Part of a small language model's weights.
Size: 10 layers, width 768.
Architecture: no biases in attention or MLP, untied embeddings.
Each number is 50 + 12 x the weight over its row's rms, rounded and kept within 0 to 99. Layers, rows and columns count from 0. The size before them is the row's rms in percent of the matrix's.

# layer 7 MLP down (transposed), 3072x768, rms 0.0238, rows 2658-2694, columns 576-671
099:62 60 36 26 51 48 53 43 62 51 41 37 48 62 47 67 57 54 50 48 41 58 57 50 40 49 34 44 54 44 61 43 58 48 41 69 65 51 50 36 49 40 50 57 46 69 37 42 45 41 43 49 43 32 73 66 43 50 68 39 55 42 75 62 54 63 66 39 29 50 55 42 61 76 46 59 56 35 44 53 49 73 64 64 36 68 70 49 23 20 36 43 64 27 52 58
096:63 59 51 21 65 57 66 48 52 52 54 45 44 43 78 41 63 51 53 64 44 47 73 56 62 47 26 45 44 51 53 64 55 56 69 54 55 37 38 40 44 52 66 45 33 67 51 71 79 69 37 74 37 65 54 35 63 61 47 71 48 62 66 33 36 68 50 57 49 61 57 47 64 41 33 67 44 33 59 62 36 47 50 56 34 44 61 46 58 51 54 74 50 62 56 52
106:58 55 44 38 65 87 65 46 38 36 43 45 57 53 63 36 79 42 33 77 71 40 53 63 37 53 48 63 34 46 33 64 30 40 51 52 44 69 49 27 70 52 49 20 54 70 60 38 33 67 44 61 61 37 24 53 62 11 63 37 40 61 45 70 54 51 75 75 69 43 54 47 57 45 59 46 58 70 49 80 49 54 55 49 42 55 51 53 57 68 44 31 49 53 62 44
094:60 33 42 51 59 65 37 53 38 63 50 48 20 52 70 42 35 50 57 37 41 63 27 30 51 20 30 47 49 42 41 37 80 32 57 60 52 42 66 31 55 29 60 40 36 44 28 33 43 44 64 56 39 41 48 50 63 70 77 71 72 60 79 61 45 59 67 40 42 60 41 42 57 74 20 43 54 73 49 47 51 46 56 52 54 57 57 48 48 40 54 64 65 59 44 54
102:76 49 44 49 58 59 59 59 51 54 60 79 50 27 38 46 75 52 48 63 47 64 46 54 52 61 66 55 54 60 53 53 65 56 42 61 40 50 51 47 35 64 30 47 63 64 63 45 83 43 45 22 62 57 41 40 55 35 47 51 43 56 46 44 38 32 40 51 50 40 46 35 57 55 45 43 49 51 65 37 54 46 47 51 51 36 46 34 40 57 45 42 58 48 54 49
099:74 27 55 45 55 54 51 37 44 68 54 67 57 56 68 43 77 36 40 45 42 38 68 30 22 56 52 85 55 53 50 55 70 59 52 40 52 51 48 28 61 52 72 54 64 51 38 61 42 48 47 50 40 37 40 44 49 49 35 41 35 51 41 70 66 55 53 48 57 36 39 67 48 54 56 36 59 53 47 39 45 56 36 32 51 27 48 41 42 58 51 49 24 39 60 52
100:44 50 39 80 55 48 55 37 45 33 37 54 47 56 57 57 54 55 33 34 55 54 15 44 72 47 50 41 21 58 50 43 61 52 55 55 40 43 49 82 34 49 40 48 46 63 39 41 68 31 53 65 46 72 42 47 45 55 77 44 46 49 63 43 65 54 56 52 57 64 57 56 44 46 35 26 29 52 51 34 52 57 78 55 67 81 42 73 47 24 42 40 38 48 57 47
105:49 42 48 29 55 44 23 71 42 51 37 64 46 23 41 71 39 55 48 59 40 37 46 64 40 60 62 56 60 65 52 68 46 55 70 27 67 39 48 30 29 27 33 47 46 41 38 53 58 61 46 45 58 47 58 46 56 47 52 50 40 39 20 47 42 60 62 48 51 47 63 61 49 40 51 48 45 48 56 69 46 53 45 36 51 64 50 39 51 59 51 56 52 43 40 63
100:51 44 57 43 52 48 87 44 48 49 62 37 49 23 69 33 31 46 46 51 52 41 42 45 67 67 58 32 49 61 39 68 48 70 47 59 42 56 53 53 60 42 29 40 61 72 59 46 44 68 44 57 47 58 57 68 54 41 30 59 29 73 45 51 33 48 57 56 68 36 58 60 58 40 66 42 65 52 17 55 37 74 67 68 38 43 50 24 50 41 47 57 70 78 53 52
105:42 48 40 44 43 38 50 42 70 48 47 41 64 67 66 58 52 65 27 63 57 72 48 39 46 47 66 60 58 39 56 68 49 52 51 45 52 41 61 48 58 42 61 69 54 42 56 40 40 12 54 52 32 53 36 61 49 49 52 62 62 60 49 63 31 63 45 74 51 67 58 40 41 47 51 50 43 38 58 44 42 71 63 52 61 54 60 63 43 69 52 56 68 38 65 39
099:41 53 13 68 37 50 34 60 39 27 48 41 27 41 53 48 36 31 36 69 59 41 50 61 41 23 56 41 38 42 52 54 38 27 43 65 47 55 55 38 39 64 35 59 48 28 59 44 65 50 63 52 47 62 63 33 56 56 61 62 40 58 49 50 59 38 59 54 53 41 52 50 56 59 54 65 47 50 54 56 38 65 72 66 41 64 61 80 48 46 54 56 38 63 63 71
096:32 42 56 60 44 36 58 46 34 34 54 55 58 47 44 57 35 44 47 39 49 35 43 48 59 43 21 65 48 63 45 42 22 57 56 45 52 42 32 44 47 68 51 50 38 41 19 48 63 23 64 53 44 56 38 71 38 51 58 58 45 44 58 39 49 44 46 59 50 35 48 46 78 69 52 66 49 65 32 43 45 31 55 51 24 58 65 63 60 50 53 33 50 40 42 66
096:43 44 37 61 31 33 57 44 51 62 22 52 52 47 42 51 41 83 53 67 57 56 54 36 44 50 34 28 61 56 50 58 46 70 05 60 56 48 43 55 55 58 43 46 52 55 44 37 60 53 41 49 40 45 52 51 70 56 46 30 52 53 36 47 37 36 43 40 22 41 35 59 51 52 58 34 52 63 64 67 49 46 66 42 54 61 52 48 44 39 39 43 48 50 36 40
106:75 46 43 66 60 50 36 51 44 41 41 52 73 67 64 52 43 41 38 54 42 44 33 41 54 53 69 62 46 33 55 53 57 68 61 51 60 53 38 65 43 55 47 65 34 49 49 49 57 54 45 62 58 48 58 31 31 67 64 59 50 62 68 45 58 50 68 50 19 67 74 41 47 45 50 50 63 76 39 53 73 62 46 44 59 51 55 76 62 60 70 56 66 56 53 57
093:32 54 49 42 42 53 45 55 42 66 61 28 50 62 51 63 56 46 37 42 38 35 47 41 58 58 47 53 57 36 61 51 41 68 54 62 66 64 50 51 31 55 62 33 70 59 42 44 52 53 53 32 71 38 53 59 42 48 56 47 52 30 77 42 49 68 42 60 59 24 64 75 69 39 39 48 67 51 44 46 33 69 45 24 54 63 66 53 40 51 72 31 45 52 76 65
107:48 51 49 39 50 50 55 68 48 63 31 40 40 57 54 44 37 52 43 63 47 42 59 55 57 61 51 44 58 58 54 36 41 37 24 36 61 63 51 50 33 29 38 47 33 56 40 51 41 50 34 59 55 52 42 59 61 45 41 34 52 49 56 35 40 66 75 54 47 32 37 64 34 67 69 29 49 30 61 71 42 42 45 41 39 45 43 59 53 57 46 53 33 32 45 33
097:39 48 66 49 64 37 56 57 53 42 65 53 56 46 57 58 37 61 26 59 37 26 46 73 30 64 60 15 36 53 37 49 49 47 46 50 68 40 58 82 50 54 39 32 60 49 64 64 42 33 29 67 46 50 43 57 64 54 46 43 39 53 44 50 33 52 61 40 75 61 61 60 27 36 52 73 67 57 66 37 47 40 52 55 42 46 63 44 41 49 46 63 24 41 57 47
119:69 50 48 47 46 38 45 44 55 32 57 60 67 42 43 48 45 49 39 33 70 49 48 51 43 53 42 35 72 62 45 48 76 39 53 43 51 40 55 46 61 56 40 46 62 40 51 44 61 45 47 35 49 66 56 51 50 53 62 48 62 83 44 43 41 49 63 57 51 48 66 38 29 52 58 64 67 49 46 41 60 62 49 42 47 54 53 40 43 32 68 63 53 55 64 56
100:58 62 56 64 40 60 32 49 42 39 62 53 56 41 25 39 53 34 37 67 51 69 33 61 68 58 64 42 45 66 41 47 38 65 68 49 27 38 24 14 49 40 48 43 58 44 62 31 67 39 55 13 39 48 40 70 27 64 53 44 42 32 39 59 52 33 44 69 73 65 37 50 67 46 66 26 63 46 48 52 52 59 56 30 68 41 68 63 58 62 53 80 71 39 48 49
103:38 44 51 49 47 40 51 45 38 78 63 66 56 38 38 48 48 31 52 55 64 48 64 38 44 44 52 53 37 61 44 51 45 49 53 43 19 46 43 59 36 64 41 61 46 69 52 65 48 26 42 58 63 50 36 73 49 69 59 49 55 49 51 65 50 66 40 44 40 53 46 37 54 38 40 41 45 58 64 44 57 74 59 56 45 59 46 50 53 25 36 48 58 55 54 74
098:44 49 46 49 59 60 35 65 40 52 74 52 47 41 39 24 38 34 63 63 58 49 26 56 70 48 54 38 66 43 64 61 42 54 58 43 47 36 36 51 57 61 35 48 63 60 37 35 48 47 49 38 31 47 75 58 62 54 42 43 35 45 62 28 49 37 59 49 52 63 56 38 42 63 45 35 76 50 51 56 52 57 68 36 89 67 67 39 50 39 45 50 35 54 41 55
096:52 29 50 70 42 49 59 72 36 45 70 38 43 39 49 60 61 56 54 71 54 49 55 38 42 32 52 52 37 53 42 75 38 58 64 41 42 67 32 50 20 62 63 68 49 67 52 43 40 25 40 31 55 49 49 57 48 50 30 57 42 52 53 51 50 60 44 42 48 54 65 34 76 43 50 37 62 64 52 52 45 39 50 53 58 61 57 53 37 35 46 64 58 43 57 65
114:70 42 39 56 38 29 62 47 33 55 62 51 55 53 34 44 47 50 38 65 55 26 55 55 56 26 65 48 60 39 65 69 47 46 40 49 45 54 68 56 67 32 48 54 49 64 44 67 57 56 52 41 46 63 57 61 62 55 48 27 32 51 38 48 26 48 52 50 52 47 51 43 51 59 42 80 44 49 41 40 44 50 46 60 47 41 51 53 41 59 63 57 39 44 34 65
092:42 45 54 68 53 44 51 64 44 63 45 66 43 35 48 54 58 49 53 51 53 25 75 51 40 48 47 70 45 55 50 56 47 34 59 54 40 51 25 31 51 44 73 58 34 64 43 43 43 29 30 22 48 24 52 47 53 42 50 50 60 55 85 45 66 53 40 46 50 50 57 45 57 45 48 61 45 41 59 50 44 59 50 69 51 48 66 31 52 43 58 47 35 69 43 38
102:38 57 33 41 55 66 41 32 64 39 39 45 63 71 51 38 45 45 52 63 50 41 51 35 62 43 26 63 79 53 46 58 40 53 56 69 51 36 47 61 50 54 35 42 45 47 62 31 84 48 66 42 47 44 56 47 54 70 76 63 37 56 51 61 41 31 42 54 46 43 36 47 81 56 52 51 32 59 55 38 50 43 53 49 58 48 43 47 68 36 59 40 42 66 44 51
088:45 42 72 26 31 41 58 33 56 53 53 33 51 63 56 53 38 49 50 68 45 39 39 60 64 37 56 52 63 49 54 54 20 63 63 62 30 69 58 59 57 48 29 61 44 36 37 20 52 38 49 34 43 46 51 47 45 46 59 59 73 54 65 36 49 53 53 58 37 54 58 42 79 51 62 27 71 56 37 50 71 58 77 46 46 34 50 55 56 39 39 62 59 68 62 66
103:78 40 61 28 44 34 42 31 40 46 37 45 29 35 36 72 72 63 38 45 54 36 39 62 30 72 54 56 38 39 56 60 55 54 47 39 43 46 53 31 50 61 40 64 60 62 47 44 44 49 60 51 42 63 50 56 38 66 40 51 38 25 41 66 54 37 50 57 41 46 50 68 55 55 43 60 48 53 23 48 53 53 43 45 54 56 39 32 38 79 41 39 75 63 44 67
119:24 56 45 59 42 54 57 49 46 48 64 53 42 45 48 55 53 55 69 37 62 39 25 58 67 44 25 62 51 43 54 56 46 50 17 42 52 22 67 54 73 56 41 50 76 38 39 50 68 45 56 66 78 50 50 59 35 40 62 54 48 42 52 41 53 54 34 42 31 39 53 58 85 60 52 45 65 44 39 66 57 47 47 52 57 47 43 61 48 30 73 58 69 55 42 47
096:49 39 44 43 39 49 42 43 42 46 55 44 37 29 69 48 65 43 40 62 44 55 57 38 49 77 50 70 62 59 45 45 30 51 54 45 64 58 43 44 46 52 34 64 41 69 46 58 51 25 59 67 47 65 27 50 59 64 73 41 65 37 56 44 46 60 41 59 54 37 38 53 58 42 43 33 65 52 72 44 63 53 47 46 48 60 57 56 56 42 37 52 46 42 80 57
096:37 26 62 40 63 43 52 52 45 57 37 32 40 46 37 30 71 54 57 59 60 77 67 58 61 62 78 45 16 53 47 64 17 51 59 53 49 60 54 44 54 55 50 58 56 73 38 56 51 60 45 39 55 52 46 40 71 47 35 45 32 39 70 60 83 52 58 59 46 48 61 43 55 48 47 66 70 31 60 58 57 46 33 33 59 64 50 53 60 36 47 44 45 52 51 55
088:56 37 47 50 41 61 52 54 52 51 51 50 51 58 41 53 57 40 61 49 31 53 23 39 51 51 49 58 39 42 46 55 61 42 64 62 61 65 62 60 53 69 45 53 52 43 45 68 56 66 55 37 58 51 43 46 55 64 65 32 31 60 51 69 56 49 41 57 58 60 67 40 68 38 53 57 58 71 43 43 57 44 37 42 51 42 52 55 49 24 48 36 82 48 35 50
101:19 53 58 61 59 50 32 47 43 51 67 66 56 54 52 39 40 28 53 46 41 48 67 58 48 53 23 40 58 33 41 57 43 53 41 38 23 53 53 56 67 57 60 30 58 28 48 60 55 60 50 66 43 45 53 36 51 48 39 45 50 35 60 47 52 48 59 45 49 55 31 27 58 60 49 77 53 35 70 53 54 50 50 55 65 43 39 40 74 64 61 55 50 55 52 33
106:51 46 32 54 29 34 73 47 51 48 60 30 49 60 50 51 37 63 44 66 29 43 55 72 46 39 43 48 66 47 46 65 54 56 62 50 59 54 55 50 38 46 48 24 26 48 61 59 45 30 44 49 52 48 39 48 46 66 60 57 57 55 48 53 35 47 49 33 55 53 48 54 50 47 66 32 52 61 59 42 54 63 72 72 69 51 44 65 33 61 52 65 44 32 58 50
104:42 59 32 37 49 53 62 65 59 47 48 60 74 48 65 50 57 56 42 56 41 57 22 43 52 52 53 49 47 59 39 76 56 40 63 79 51 64 27 53 56 50 36 34 46 50 61 64 48 56 64 37 32 57 49 39 44 51 66 58 33 39 61 39 48 35 46 59 49 59 62 25 59 36 52 60 46 47 30 50 28 55 47 52 45 55 38 70 42 75 49 54 62 64 73 58
102:55 46 53 39 49 42 30 40 53 53 52 48 49 56 51 63 58 53 48 70 47 31 79 39 59 49 38 33 55 58 48 36 33 38 63 44 27 43 39 48 49 49 50 37 44 49 45 41 44 55 61 66 74 50 35 60 41 34 66 43 60 49 49 66 18 45 55 38 49 50 63 39 40 55 45 63 43 40 31 46 55 56 27 46 53 52 31 60 60 58 34 78 35 47 58 55
103:54 61 36 41 62 51 38 63 50 30 56 42 22 27 34 65 61 45 55 52 52 55 36 69 60 37 40 50 51 54 67 36 53 46 34 45 48 42 78 53 61 56 39 39 54 54 43 68 47 45 69 51 61 56 39 43 37 46 38 73 53 40 61 56 37 45 66 57 56 60 43 38 65 50 18 55 57 50 38 45 72 49 57 47 53 59 42 37 75 28 69 64 54 49 34 43
095:44 62 61 80 43 49 29 46 49 52 43 57 66 82 35 61 39 49 63 49 25 59 73 49 62 30 60 49 58 56 27 65 58 28 43 32 65 39 38 64 62 46 55 42 52 58 55 40 36 50 55 50 64 46 52 54 40 35 58 55 46 82 65 71 65 57 53 61 17 54 57 40 57 60 51 50 61 40 54 66 61 55 41 45 48 49 65 61 48 41 58 24 60 51 36 68
# layer 7 MLP up, 3072x768, rms 0.0308, rows 2659-2694, columns 576-671
097:47 43 49 39 54 47 33 46 59 47 67 43 49 55 45 20 43 55 66 34 32 51 53 63 71 20 33 52 60 57 49 49 71 44 21 09 58 48 52 36 47 36 56 42 49 50 47 34 73 57 56 56 29 30 55 48 37 62 58 50 57 44 41 53 76 41 43 37 44 42 32 52 55 45 57 49 43 61 48 48 53 66 53 50 54 48 36 43 56 47 51 49 33 29 44 36
114:54 27 43 42 70 36 48 49 34 46 38 68 46 55 53 51 45 48 41 53 38 39 43 80 62 64 15 29 51 49 44 57 46 48 37 39 55 35 45 50 70 34 39 41 44 52 50 61 65 53 39 55 46 40 66 67 54 46 66 27 31 42 50 58 45 36 56 50 53 57 43 44 44 26 64 52 56 52 57 52 52 51 51 63 38 43 33 34 59 48 61 46 52 49 52 23
099:57 54 49 47 52 52 43 55 49 35 37 81 46 47 63 36 46 29 67 33 37 43 47 36 62 33 50 47 54 74 66 52 30 43 38 55 36 55 31 47 45 43 70 58 23 46 45 69 70 61 74 38 31 37 62 46 65 46 57 49 33 58 36 55 59 46 35 50 60 48 64 53 68 31 51 47 63 42 29 40 43 45 60 37 38 59 45 47 50 51 76 54 40 38 28 42
101:53 65 58 53 45 72 49 55 54 46 49 35 44 34 55 46 36 49 62 56 54 51 49 55 49 64 46 51 45 46 65 48 43 40 66 53 49 31 44 45 44 22 56 63 40 45 61 48 48 44 52 48 52 62 46 43 41 69 37 49 64 45 25 45 77 53 71 57 31 61 42 64 46 57 51 74 58 31 53 49 75 38 55 33 43 59 64 41 47 57 51 43 35 63 51 35
103:47 42 48 37 53 38 51 39 58 49 48 56 46 45 40 34 60 54 44 45 54 43 61 40 76 56 63 62 52 44 42 41 64 34 71 40 35 41 73 55 72 37 35 57 37 37 48 46 43 56 66 69 34 32 51 77 61 33 36 39 57 56 60 68 65 53 59 33 45 47 47 60 44 56 65 58 57 32 34 78 56 53 45 60 48 65 67 62 36 58 59 49 54 33 28 31
104:51 36 52 45 62 58 47 50 37 54 33 56 47 76 61 58 44 63 46 42 52 71 53 53 49 71 59 54 54 53 56 44 46 49 40 45 51 47 28 43 45 39 45 74 40 26 55 50 65 53 60 23 58 47 33 63 68 56 42 73 50 56 33 42 57 43 60 37 55 42 51 53 78 62 58 50 41 53 36 56 59 47 37 42 55 48 43 36 47 43 72 40 41 55 45 49
109:65 58 44 65 59 61 43 43 64 57 51 53 42 40 57 34 24 43 79 24 60 39 55 35 60 31 40 70 50 42 53 53 34 61 58 48 50 45 47 49 41 42 66 63 46 50 49 52 47 40 46 38 09 74 55 45 60 46 44 73 68 58 27 55 56 41 30 41 42 42 36 46 60 64 73 43 40 48 55 52 52 53 61 48 37 43 37 49 68 56 64 57 46 53 72 62
101:36 52 46 44 67 55 53 39 29 56 41 61 41 46 37 44 66 62 52 48 63 59 27 58 58 34 31 54 45 34 60 45 63 29 65 60 40 40 55 48 45 38 72 76 67 56 39 45 46 42 70 54 35 44 37 45 57 29 58 46 61 63 67 44 61 51 38 55 45 60 32 42 48 37 64 64 52 41 73 43 63 61 16 60 39 45 51 53 53 52 54 47 46 32 51 21
107:41 51 33 57 64 44 60 61 45 55 57 33 46 42 61 50 44 36 32 43 25 66 34 79 40 40 38 54 50 53 70 43 36 45 32 39 30 50 59 39 69 60 65 60 45 63 39 62 58 42 51 43 54 53 43 63 31 66 42 41 68 55 44 72 67 35 66 58 49 32 37 46 48 46 61 45 66 41 55 63 43 34 40 58 68 53 45 60 47 62 74 66 56 52 75 52
101:57 44 52 52 46 48 49 32 58 42 38 35 47 43 61 45 42 20 44 29 39 60 29 53 46 57 74 69 76 35 47 52 68 58 61 53 50 49 62 59 44 45 52 46 41 45 52 65 47 40 33 77 34 60 50 46 54 30 44 43 39 48 35 46 65 56 41 29 49 55 73 56 86 48 55 51 45 55 52 44 51 52 43 58 36 46 34 64 35 42 66 47 41 54 36 43
094:79 51 34 54 53 56 23 19 63 46 52 59 46 49 44 53 55 49 25 50 45 53 54 54 54 48 76 44 47 43 40 37 53 19 63 76 61 61 45 47 69 46 54 28 58 27 56 43 47 49 52 50 49 72 54 49 49 53 28 48 50 67 37 56 57 55 56 43 51 56 53 45 48 43 29 48 47 51 46 41 26 69 56 24 60 48 53 50 33 57 51 41 65 49 40 61
098:60 56 42 17 54 30 46 48 21 58 56 76 55 67 63 49 47 33 51 30 51 58 61 51 51 56 78 50 54 62 33 58 44 31 39 56 42 20 52 45 47 62 34 31 34 60 52 67 57 53 83 39 45 65 42 34 35 43 71 64 48 56 62 63 53 46 49 44 51 48 50 60 55 39 31 47 54 51 30 54 33 37 36 61 53 53 46 46 32 40 55 47 34 43 60 44
106:68 38 39 28 51 53 48 60 57 64 46 52 49 74 48 58 59 50 60 42 45 35 37 53 57 30 56 45 52 24 47 46 64 62 63 34 50 60 51 42 54 69 49 56 49 59 44 51 54 65 51 30 42 39 68 53 42 59 49 59 44 50 62 77 59 56 65 58 43 51 56 56 64 40 69 47 59 72 59 55 43 30 43 41 28 30 38 59 43 48 46 29 61 54 64 41
091:49 40 50 58 44 58 45 62 57 60 45 43 60 50 49 47 31 47 62 55 52 56 47 53 63 40 43 37 72 44 63 48 47 50 35 26 47 48 49 53 36 29 32 36 41 35 54 47 48 33 59 65 43 35 58 49 56 50 50 30 71 66 46 64 35 22 52 35 62 45 48 30 49 93 53 43 34 37 48 42 54 60 43 49 71 67 34 48 44 36 30 45 61 47 40 49
107:37 44 66 41 42 29 75 42 47 24 33 43 44 81 44 45 49 48 63 48 49 44 60 42 66 73 56 53 55 59 54 49 81 52 62 45 77 43 43 47 58 51 48 40 42 48 56 44 61 55 53 48 45 56 46 50 27 47 34 53 32 44 68 56 57 28 51 38 62 44 55 32 74 48 39 46 38 38 53 59 56 53 27 41 59 70 69 33 48 26 49 54 55 26 59 58
096:55 55 44 45 64 40 66 45 30 60 43 31 57 56 57 42 64 58 42 46 42 59 43 57 57 51 46 69 54 50 38 40 40 64 41 32 60 45 54 58 60 28 52 43 42 62 52 47 47 34 66 62 43 46 39 68 62 49 66 57 77 50 56 53 63 20 49 37 42 47 67 29 42 61 55 48 56 48 44 58 54 54 67 40 49 50 38 50 56 48 58 38 40 48 47 66
120:60 37 50 60 55 63 41 48 08 49 57 48 43 52 55 36 53 38 53 48 40 33 40 50 53 48 69 58 64 56 41 50 31 42 57 35 53 42 59 55 52 54 39 50 28 45 48 72 29 47 51 65 39 38 57 55 46 07 34 56 67 49 58 54 34 39 43 64 32 47 69 55 53 47 62 65 65 67 57 54 56 46 61 38 71 56 36 51 40 37 59 40 67 64 39 43
101:56 55 65 47 55 36 37 39 44 64 40 48 51 55 67 65 29 56 60 52 63 39 44 47 32 59 33 45 50 50 45 64 37 36 42 56 60 45 66 49 37 53 61 49 57 49 42 78 59 51 33 57 57 46 24 49 49 49 51 26 53 54 54 58 54 50 56 31 34 57 54 51 80 41 57 54 56 34 50 77 61 60 25 56 42 51 52 34 60 57 66 40 46 55 40 44
106:61 43 37 58 60 49 46 45 40 90 36 73 46 43 54 61 40 72 67 68 46 61 52 52 60 34 52 40 69 55 53 57 48 62 25 34 62 55 26 47 51 42 50 39 39 36 30 61 52 57 52 41 27 49 51 62 66 63 56 34 43 75 33 50 59 34 35 65 60 50 49 44 52 37 39 54 55 30 56 39 36 64 70 50 51 65 37 28 50 57 67 64 40 52 29 25
104:60 54 61 58 52 65 31 46 52 33 43 47 43 50 50 34 26 41 67 49 43 35 40 50 80 48 56 47 54 48 60 36 63 43 45 49 59 65 54 55 32 81 75 49 36 55 43 37 62 62 49 51 54 50 40 32 30 54 59 75 43 47 55 48 69 61 54 42 52 51 57 41 60 41 42 55 32 29 40 51 54 56 41 62 55 63 55 35 58 48 49 33 20 51 55 32
091:43 48 51 32 44 53 39 49 50 41 34 59 56 43 42 29 21 33 55 62 55 43 56 36 54 72 52 55 41 52 50 47 35 51 56 60 57 31 44 43 64 57 57 39 58 67 63 49 45 45 47 56 44 77 62 27 67 32 33 43 41 71 42 52 51 25 57 47 46 63 60 43 59 67 43 61 43 76 26 52 56 53 22 61 58 88 42 55 40 15 42 42 45 50 49 65
106:54 44 54 46 43 49 59 43 56 45 37 53 44 32 52 39 48 46 48 31 45 44 58 64 48 41 63 58 52 30 59 53 70 53 44 63 39 50 29 59 41 49 43 65 55 25 57 63 48 47 29 49 63 31 47 43 49 55 42 74 53 69 55 61 48 37 48 51 25 61 58 45 51 48 42 67 32 49 73 38 77 46 46 59 48 68 55 54 67 34 52 40 39 54 48 39
086:49 37 55 16 52 53 65 50 53 57 70 40 30 39 52 52 68 59 43 50 58 39 49 67 48 52 42 41 61 21 62 48 47 65 55 62 31 59 44 38 60 65 59 50 63 36 59 39 58 50 75 49 25 58 24 60 68 42 45 59 58 53 41 35 49 35 46 45 34 56 56 47 42 42 31 52 42 63 41 48 53 34 59 54 35 70 54 57 50 80 47 23 47 51 62 61
103:35 33 53 50 41 33 53 44 33 44 70 39 49 57 46 58 56 50 52 48 41 33 70 43 32 49 38 45 54 38 57 72 70 28 52 62 52 42 65 33 72 48 56 52 51 43 49 61 60 59 44 61 30 34 48 60 48 35 64 33 59 69 64 32 54 42 53 50 52 51 45 60 70 37 39 62 63 45 40 48 48 26 43 39 49 73 64 30 56 53 63 57 55 40 30 20
093:52 62 61 48 49 48 40 55 45 34 38 40 55 47 41 24 67 43 55 39 44 44 51 48 41 65 55 61 56 46 39 32 50 36 56 45 33 53 25 43 58 68 62 55 42 44 36 49 34 65 54 63 47 33 67 61 46 44 53 43 54 51 41 51 52 27 57 23 40 53 57 36 41 54 25 42 35 46 41 50 53 45 51 59 55 68 33 57 54 49 47 51 40 52 58 36
098:69 42 49 34 45 39 41 45 41 62 58 57 37 47 44 54 58 38 43 53 45 57 45 88 48 69 50 53 56 41 73 56 46 51 52 72 42 41 58 41 31 34 34 67 35 46 37 45 49 41 68 30 41 28 31 79 39 41 51 60 32 53 44 70 56 59 39 43 49 54 59 66 58 69 44 48 43 33 46 46 64 68 50 58 35 65 25 45 66 40 43 57 39 47 49 66
116:55 18 45 42 50 36 25 56 48 58 48 63 52 70 54 49 57 49 50 62 32 40 28 56 63 46 54 49 54 41 52 50 73 50 13 54 48 62 37 31 55 49 34 70 37 41 41 49 40 66 53 52 36 47 45 62 29 19 61 35 59 58 55 45 45 50 52 48 47 49 69 54 41 44 67 63 36 54 11 35 36 36 70 39 38 70 27 51 63 65 45 48 65 46 47 41
096:63 62 38 64 40 58 42 46 39 76 32 50 54 60 41 47 42 59 68 55 64 31 51 68 55 58 43 50 38 47 64 30 45 28 30 40 51 39 39 49 57 52 57 46 36 48 48 46 38 71 50 38 57 56 57 28 39 62 52 48 57 66 48 49 49 37 75 44 47 71 46 55 51 56 39 42 63 63 37 54 34 42 51 32 69 54 36 59 40 44 50 37 18 48 37 62
094:75 47 58 28 43 47 55 63 68 51 38 56 40 59 46 33 50 62 56 59 46 48 35 72 45 30 46 45 44 69 62 39 48 63 50 43 41 35 41 40 51 55 50 54 55 45 53 49 56 55 49 28 40 46 50 84 62 55 33 64 66 52 53 61 52 67 49 49 49 53 49 43 62 44 33 64 43 56 58 50 49 40 51 55 39 55 29 58 32 65 35 41 52 53 60 36
085:51 57 42 38 39 48 50 50 58 52 42 54 66 42 50 49 45 61 64 43 63 44 51 46 58 57 43 47 57 50 64 55 52 46 42 35 62 44 29 58 58 51 42 64 50 67 38 43 74 38 46 44 44 35 75 31 70 19 54 81 53 55 44 36 53 37 59 34 62 45 51 42 53 53 41 52 67 54 42 44 44 46 59 36 74 68 61 58 46 58 44 32 36 54 65 59
097:68 34 35 60 67 59 56 50 62 63 52 60 47 66 49 26 59 49 55 30 46 47 55 72 59 28 46 48 59 40 50 48 20 49 72 46 54 53 48 67 42 56 30 48 62 42 49 48 40 34 56 65 57 57 74 58 32 76 61 83 72 71 57 75 44 37 66 31 53 47 67 65 41 46 52 57 49 53 57 44 48 51 50 51 32 66 53 61 61 37 50 61 62 62 49 53
104:59 51 53 43 46 42 40 37 38 36 66 56 43 33 48 64 56 22 63 65 60 49 50 51 45 57 60 53 51 45 69 44 64 30 61 37 48 51 33 65 45 47 51 57 57 30 50 42 59 54 54 52 57 59 32 66 49 51 48 29 76 60 43 43 49 45 42 41 51 67 39 67 48 51 52 71 36 63 38 52 36 46 44 43 63 47 37 51 38 41 64 52 40 47 44 44
101:50 34 46 57 25 43 53 58 40 42 44 32 44 39 51 46 27 49 40 42 37 64 62 26 52 63 57 71 57 26 58 45 52 65 29 56 61 54 24 38 64 49 67 52 38 29 39 61 46 60 66 68 34 44 59 39 58 41 54 62 57 68 48 40 64 41 35 36 54 48 35 41 45 51 39 64 63 60 38 28 62 52 32 62 59 50 50 52 40 34 56 52 54 62 35 51
102:48 41 63 45 72 28 46 30 58 52 55 43 51 37 33 51 57 47 34 48 60 41 55 74 43 57 55 41 52 44 42 41 64 30 29 59 64 49 46 43 43 38 74 24 55 23 62 39 62 58 64 53 56 35 45 61 67 47 40 58 34 49 47 61 59 32 37 52 19 41 43 34 45 59 36 55 34 56 45 53 59 76 48 45 50 48 37 44 26 43 70 55 42 54 45 39
099:43 38 52 53 61 48 64 41 45 46 38 61 49 33 37 41 67 36 45 55 44 28 53 74 49 27 80 47 46 43 30 36 71 52 49 43 48 51 48 65 44 47 39 22 44 27 56 57 79 51 56 61 61 33 53 67 46 43 41 51 51 43 46 75 50 48 37 38 41 43 67 66 47 46 43 47 36 71 60 49 30 52 50 30 33 41 38 63 54 47 55 46 52 47 59 40
092:53 51 51 47 53 43 39 39 42 61 62 62 44 37 55 53 47 65 62 55 46 61 58 41 45 58 35 52 60 75 70 46 57 62 34 38 59 48 56 36 41 34 51 36 61 40 29 73 60 62 55 41 54 44 37 54 61 36 43 56 67 38 32 30 62 41 63 56 44 44 60 71 53 25 59 68 41 52 42 50 52 27 35 51 58 57 54 74 50 63 65 22 32 61 45 49